config.yaml
num_attention_heads: 6
qk_norm: false
init_std_o: 0.00734
Each number is 500 + 40 x the weight over its row's rms, rounded and kept within 0 to 999. Layers, rows and columns count from 0. Numbers have three digits each. The size before them is the row's rms in percent of the matrix's.

# gate: layer 5 MLP gate, 448x192, rms 0.117, rows 41-62, columns 0-95
# up: layer 5 MLP up, 448x192, rms 0.109, rows 41-61, columns 0-95
# down: layer 5 MLP down (transposed), 448x192, rms 0.105, rows 41-61, columns 0-95
gate41 104:541464489511461514460517500523465537464529496574501517541479527549501446524486502473568546458509532494499474471611494600515534523501457506519490412397512518435436561551478493500401547456476524537538433491490515513465486512523528447501520529569516406452477453491544513536508540511469478531
up41 097:528542513549430498444529529523502482537562537500518522528479477537560459496411528531570552531466543512456463452481477515530534528436557493466508524505463457479449506452481479472408482483507554524597440472465474511472419508509462477514500470525473464447423474520506478542537473465528440538
down41 097:461484536421507462420494484535571481514457544433436511523516472433417467459521553500421513464490461548472476471542515439510464514493577453540481513604477475482494524447506562478564480558549477450510526466525509488524569466488459539485467436557450554531535529459464540496525559508528414501
gate42 092:542477380506477550505516478507480562499504479527500449489506436539518572542488454471487484378481549512476534517498477497586499497601507517490547405475506528501457521473491524480491503545527497501486503557469458492530485528544485468532537462487512497573502487402506549476512493584567549468
up42 093:462511558434440513490472418542481504473535516481496427486560489503467513524493492447485548478501447445495542596517473518534467479476491470522497524416537491513509504556436453521524502412532566452485508462504543469508454498491453559528506511478509448419539479436525550492552467542495544413
down42 095:522522511501479546478583523536460521566422470526531533527493486379485506509453486575594494518438468530536504593481532493529494513490426512497521471480551533448566524476462514512480469503481466496512483510491510540426517472499500552536527501546525482473495536457496542470541471593511468462
gate43 103:534432506558445557439489415499478527528435511453551498445494528491516465503496523503480540393495518474497446451425491551443476477468479512506507476481523539540479485539481500516520502486481458501434493450395467554467534443487497544501491472480450507489545568488504485467499493450485496517
up43 102:559520515527472467435486452498489466434509460493568468443488390481554512505594505536498520525478554456475512483487513504498480515464482474506520560506511531483599494417502493500474475518514531529496477461538486495496445534477421513468478405473522521488506511425494551498491499515513521430
down43 101:457574490521553483509485543477450463538503460521503560477497516503484528402548460549547563539456536509506495563499465487578571524506455439526527577525507475552520505490534399503475522493485551490477497563527500418525587423541520535555448506489519520535563497490509507563563599561476483425
gate44 106:471507470490482518514529437537463498519493456510513491495471495509472517455460532394551579525435462460524506450447472498415519526574560463461453582491479541490431451495459554457501456449482540499509555450426483546488513515485482464426467531524530580470433518473553493572541585511482483468
up44 099:486494507595547455504520459541499446575483552464533558476489534474515477492503488534432498551602480447527463508562462529511575513514545485477514440460519478485549516493463470484503482519484486600520514427549521497450425533454542496525543481441494485460433567491486484448468457526535482527
down44 101:520567417458525488506462535534533527498450445537484509493507479535493486481513535448502465462477480560480555494558538527484524473508547421533441627491509462441517540390549524532492489458536489459437502581517482543531548520485444531555469499487528537526457460443534514476517546493420369490
gate45 095:536563481468443540472455435485446557469465499504539455518581469475417455481464486474518523539478519497465571512460561483551445511507457504502519544501507534519518541492472527476523547538583505547554461505441469582487488504453529564493534445541516567451513498537509523499473436556526513502
up45 098:499516516514460544463496515578503485540443457601518493507505485481547444581528537485542510559540479485456550504579426584510511461496511453578601492445532467480450522503492510484516517532491465522471540536519465487573523464453470501494532477490421500544458572475537476436509542544489489459
down45 098:456533449507531566485370533551470571516500505505526476507537493500469500417495434508508464473536526561515502510523463472416523478532509526541484530493462493507515486490445456474407509523488527498460490546550501479398606457524457505511480504561496519471454460633464543532479467498480535486
gate46 094:518536535508496489536551463510536526505531467552467446480457524518498421557547545463488535567487584466457449487492435504508554473510507500551528481461524408517500536480536516534500544456490504496595497497491441567478515519539524494515460457477467474514486570481551500512449533556564488447
up46 098:496465571546525487484479544478500483461503550498509529513487566541447507523514510555514415531591499438497527477458444507460516566540487546516494517508534486534527450428466496566611456579481524570527533438477564471491513443448434535444553496508468469489448505484450513466533483567476482523
down46 094:454514531459482496500546587477481485558516510516496475378406450525568501454530515468476491558521537609492513517534511531538469463511517505558499553507496487474506553454477492454453504457478482505431484518520490550478400434485559526527544484561461481507503468457471505445502500530526467543
gate47 094:507459535518520553409539563540456526514511513487501485468485496429463514502460507441468564559518520485496525557493566534492466514506466544577520461469499523492465499555562572472458507556438501496487522543541498463431480536503584546503650564479470513455508437512504520460505498589432514442
up47 094:507494478516471563539526520489471444486427523515512484565521467502492493508501536522492504476432470492492480605495503533590536509580498540494543512554451458511529497467527479469482456428550443510486462518445537470475392508518555459477460479491450471565585450503519434455422438488560465487
down47 095:480470525517535456479567507488554551516539529490562511487465530560501495417506484408500503481529483489465564540519506583462552522458469498425476431575530556413515537515476552474452459472492536561500509558497480502521514501477420565462489549451508555445526536361531483549516526481485421535
gate48 101:454500497477441429409497515522527440536544445459434534514465473496469492565458511454511630490420533482461476487471527504479495491520483508486487461468561539478457560427562446473478488512450478571447523521528590448479429533496539470505475534475481461538529502519515518502479485488475456514
up48 096:600511506457497503530481512559541497524503523555475528509527488473478464434486526435465475495410473538406578532509544478507494495519501498431470499423461442458477434496508422529539521449511542483499468502495432503531503488462524472423525473520468439539513449506504468504467542427518476512
down48 098:564496511456495455484462506488544486476562498480454575485456514457554448559526505528520526539616505451454450591460481453486457521513484551516502416498453399582544509461490482507531485480499473461524498451472479442495470508527488446478488486454514445506502518537522549537474539459501536513
gate49 096:484518504461518512518505440512430521408493497539469508526515486574491472493487504549528547479583521489511533524521453451505527593545486553489506531499551520503488485514522500498524497576572510518617462528494543465463478540515554499502508482544531474481535495522479500540461493517551437439
up49 096:498520446527591433547499542535530534414501569489497498417479423413456492498483523491441457570533494529482496469518467506550536537495435463422470523537495473499498470497501457500512474499481454470463500518488460507494526524501508439531537476532502487538499496456471470443511479511486541479
down49 097:518539489553436506455445512448561529420510448495475504580517556526496539508516520514533483409500585531576437464504444500482486534519490509485467503468423525523504504560506408477514457507559482545500440525484512562521477549512577461489513582515552515501464521541430482588496504567523578489
gate50 101:445414493482414405410491472488499516528498480542507520459480514523518466499504515530558451433458498559499459441474527465530528430464520503554465458487491461524513433522478442517516517454519521498477525520507440477548516496466487489526500524517459447497455500475516504463420545487528592471
up50 104:571581468489490517489532551522427516504548532508513446474412532498501532489501496579472520476486519465418505573486504480493532534575475549390513489468456486463523457459492599478521497533519526500440436412473461490513483509429514466511538437547532454562500510407463473475500535576474503477
down50 101:475546529511446521452456564541380499470434496474515492469519469460554503466462611488510502461519553435449486469482474493480512460496543454470468524577545446581479417534583422574482477468522465512524542478519514383484514544395445468464526494544551526563509590480505515505501502483480525511
gate51 103:444487504394499442529522531526463472597450526515468515494482505502483462519518485451476503454496504542522433568531416538513523492463587514560431528464500488508593406535480521500495556499529490504534490476461493587514453493444486581495459522486521482527550510466568468484466545516422527513
up51 102:533477541484532496480502504513501442539485516465478563519576468524455491510510590507516487433496519467437512545520543471563466525509527520540442442424513512538479449557521524435488555520440492431477516531563433552561463469497523533522438430455478565559544485437535498465583504514466527532
down51 099:473461488525516505500490537539527487475484500589540496599446510470400567498538520496474477528577473548489476510535542553536426486512422511482485484539534556508464527545507473554503538639537493466514562501444412469485497423483519508549490510455535582441499519495499456545466519516433519504
gate52 105:440488510497507548513543468437443577482508547550494434500542497487495494536483491472498500466425528458479474503462467500468400456539503528498421479443514435541485504519501540471470424517486472511466433498504523434506511532490451509505508514450528565470449526473555503561503491596559554425
up52 101:481522451492429507489511439477550491476490516494471498536556513456493450446454503545488418508529466450479506562513527446466519479429501456438484498451523514524510543554465471515477496454404467532516548514477571442545470485542504576535487380564449508541508507480444515452577528519505530464
down52 099:458472496457479524472606469515540485520511511493537532481501492415452396490513518512545533452488459494529461531468525461501430477459485506496451421501494495531474460376481547480586491498519540489462599567483436506495546481506510441484555438482499490566546527458464419528501558536507489460
gate53 102:441480485520490502434554489530456549488465487461551420532511458481508468447440462479467548526523498450497443579578423537518532477452474535483541466529575485523468493516530461447454447505466430543582426464544534511478457596490488509514491504470514510445468504562514485469478486454483513457
up53 099:476531434494527530570452474506508452523474497474504440464475483450454476513522501509547481527454415496483522499469583544533591506456533511503461496513508528494447560553449496488452441488509491557473451417455507537560492381525550558566463549496474504506513510474511526437472419557519467503
down53 099:520476485514519468509534507495495441443406504488492568519495456530515410521502504534512435495550437471504488572538484534462454475469467458499452456493464553436454501487477490464398476428565504511454498553465514519521488476506491511537560491469542425520553521527491582518502440595497477467
gate54 104:450533509517523458488462481510558479559477499566558486514462583479453393448524481540527528435559468459544505473504506485504493439439591532521451469493559490498425517569499472516516542495518499457491533529562517545469466517544570409573471496434462534544503519518469566487451559503446541528
up54 103:507481483496560484488495515450433461454522453535450480460465535545533453556488528564420553497448531479529551528481478443508473479494532544472484436482417599475475593521456545530427469472509519536549517538443464461464557450474510510489430504474552407504501539466505485538490493524413489526
down54 103:471586518557515534541615475434520532509464569496433527514447513545468503440502549515507516538463449551516556473533472505537508508548566414451484484488596555578437488505529460543509523500530520547479506501508463572474520551497503555429578513414441491511474478457491504466575494510480503467
gate55 104:411496461455474495507464530505482509577510528545533468527494413495486486426506532493460510492460570545533478499567454478440485535511506415554509528493486403495506447491428486434529549580441459496530531537603526494506535520505462528429544537463468481531478523404512529503437426456515512481
up55 097:538440446437515514503460514512485471492480482615538498451509548492449501516484559555480509500474496478464518517509542489438439529493491450474541571470535419553437558467522563515459567493527417434461533505559477594504508541514507499451551493432507512468513521453476498459465510571535442455
down55 097:486618519540541546471411548469503480434496471491546511550515463484584471516486476479505419471498522493538471497505563509454533497446503514544487534490469531436526525482614488467533535514466451599500482527461521507441578556491503445510457486562502538510491460526513505504553528508419472488
gate56 108:488545440479576496454491471486474497518455500463479478498509501477440541508452552481505463546464475515505521499531519491501499440448520603515426536535564510491492461470536574470514577483489411537512501501505520559486496552504511518483481532518496521465498534493563493497563543553476496511
up56 105:510498501515462499596501494484487552444500486539535592534535459584484477514448434517480520515538517584528425481539465521484472467544471446503447465540464540553495539516538470587518525480514549536500603498428486464532587585530483491537494518461553500557538523550608516464543532462536569505
down56 102:444493460597526452454547448470534505542445499517539500520488478516496529535525496486479478540469513554519536476501464555426523469481505433463519529402552489577542465484495483519502444513501522486453468571534533529539442535508549485469448548462489553655485523517555419493490533539432513481
gate57 108:496592461471539459567509518510507483460537496487400509423523444526462530551495533495493494469470453499518489496419522511494550516514489522569482545466541490504502523490491525521470467462475559496475530445496520495540496527487489538488544540528501470562524430485521481434478503458570516526
up57 108:568481460502523522481482556479461519486512550456454429541435520541517526563542497452483534564525502473442540393447484541534478513497457505456460506428526561521479499556499468506516527474469500542520482463487529505531483492478554482454508539513478504460420525516545535503528413460483493489
down57 105:531495442506563497499430549487498564559512534485500481483452473592486528504479496451361551508511456510400527526469477527578444454474538534535523550495507469355527497472484459485407532495491491494500512520474492498510516511491557480514506486452532413520446479473532525561481450572474455503
gate58 100:474550557484529574488559482457484531488513500451531475528505587471490490462439462515533484448572482492488507498472392476515528463487435527568461521429537559525533435583481438546488564541443548500537457502451475460473440484486475536452474474529487452461530458500473543492492499504528510530
up58 099:469502492524471548563502493525516425440519480505540417493493503568499514524519463452465513508494485495555477497515499548506503514532524414561447509528493430484514434500562450523594504505527505524595498474492508469528472474484522504569529593489585478443552437470506484507453490459489469503
down58 101:511543534518463472541439444474465446527503475500599597516498487511457515475436528507544523458465565483531578519546587571506489462482506507444589533575460536532517449492577472526499519533556473501499487505432491448529505519453554497495508479452511528453456523478484503535433490525433529507
gate59 102:484485546477485510481504482489490502512563448503486499492505476468588435466431482509496549414566496458473529472463500567504467446554481468487537496559557561498429532522464529492503492500515491518503490500441512490473621483540517377499444514503472489459553536524573477576483544485533466524
up59 100:428519460418588522522486519492548554525475460499541511566572567429493473560493492532521507528553515450554559569569449547502502552519518533544516485398537501443489483567540490466523470548429537474525520536495492563533479463519483501511451532478495533450570491370477462485525540514446450503
down59 100:484484526542526438510484518429490454560446549489505581481535493528487513495524450458502535463534533474535528493516574463449436503430481541498473483470453530464465532454443551543588456478522526483475512504526475471511408590522445571475466491535512443510412532498511487494595466444487575532
gate60 104:538545528473537403491529481501533473476471536544438521523534532454486545458531503457514519442444567521493545487502450414439458452507492502518528494493511469501462515506534443479415478422472422532539455514520562477514531505549510461617558481498468479551492531488513449487554535571532470603
up60 102:532498527486495469563528420419498510496481533398502476511501444503481534580479469545461495485466527524502482549395498472530535482517491519548509545497430429486521497473466557475481455459586555480473447484491556531490526531499489590558465497487518511553486541489526535517529468432503523524
down60 099:469518498545572487437480504530560475469454486492546533523492467441448476461528528423441559505498577491574524452475438551524505452478502514486476492491446526451428528519519497435522494495563496584539442439528446515449466455421526492450487519493522587524506523498404534491558494495509497428
gate61 103:532521508432462416474475463505550482459440515461517532498515517496530514492515488533445523461439470526421416503493477476439530492507512472466555475476494487486542484527556487523494515492480537528579484585531554499526484532487470517473447517507416460475467422457500476391501532495445492557
up61 102:499516487513497476498527541552562502451476499549504497481468470536514504504464551500430440512496540435492480568555544496446547557488466500483500507498462429468502515508497555534473547515478575513402511542519521438494496479532447448425536525512581554548527507406542625484463509502513491468
down61 100:545472495499570511525516550495534486583533524501517530513529479462491446433505469535521483465481546427471525539497525554457480508511471426407453482541474405595515494484488509498558426503495495477527455642477488483584461507490470509522487544541446493489572448426560535517506554467498490524
gate62 102:546488537547510483464509529472476527586504516603519475465512510457540480478522571463554535470456486498514427461553437527523477389463542515512462462563602441489517503434509471491523545487551479465464498564434563501507521561501438451505535525488496543472484528449563471501437516481435525598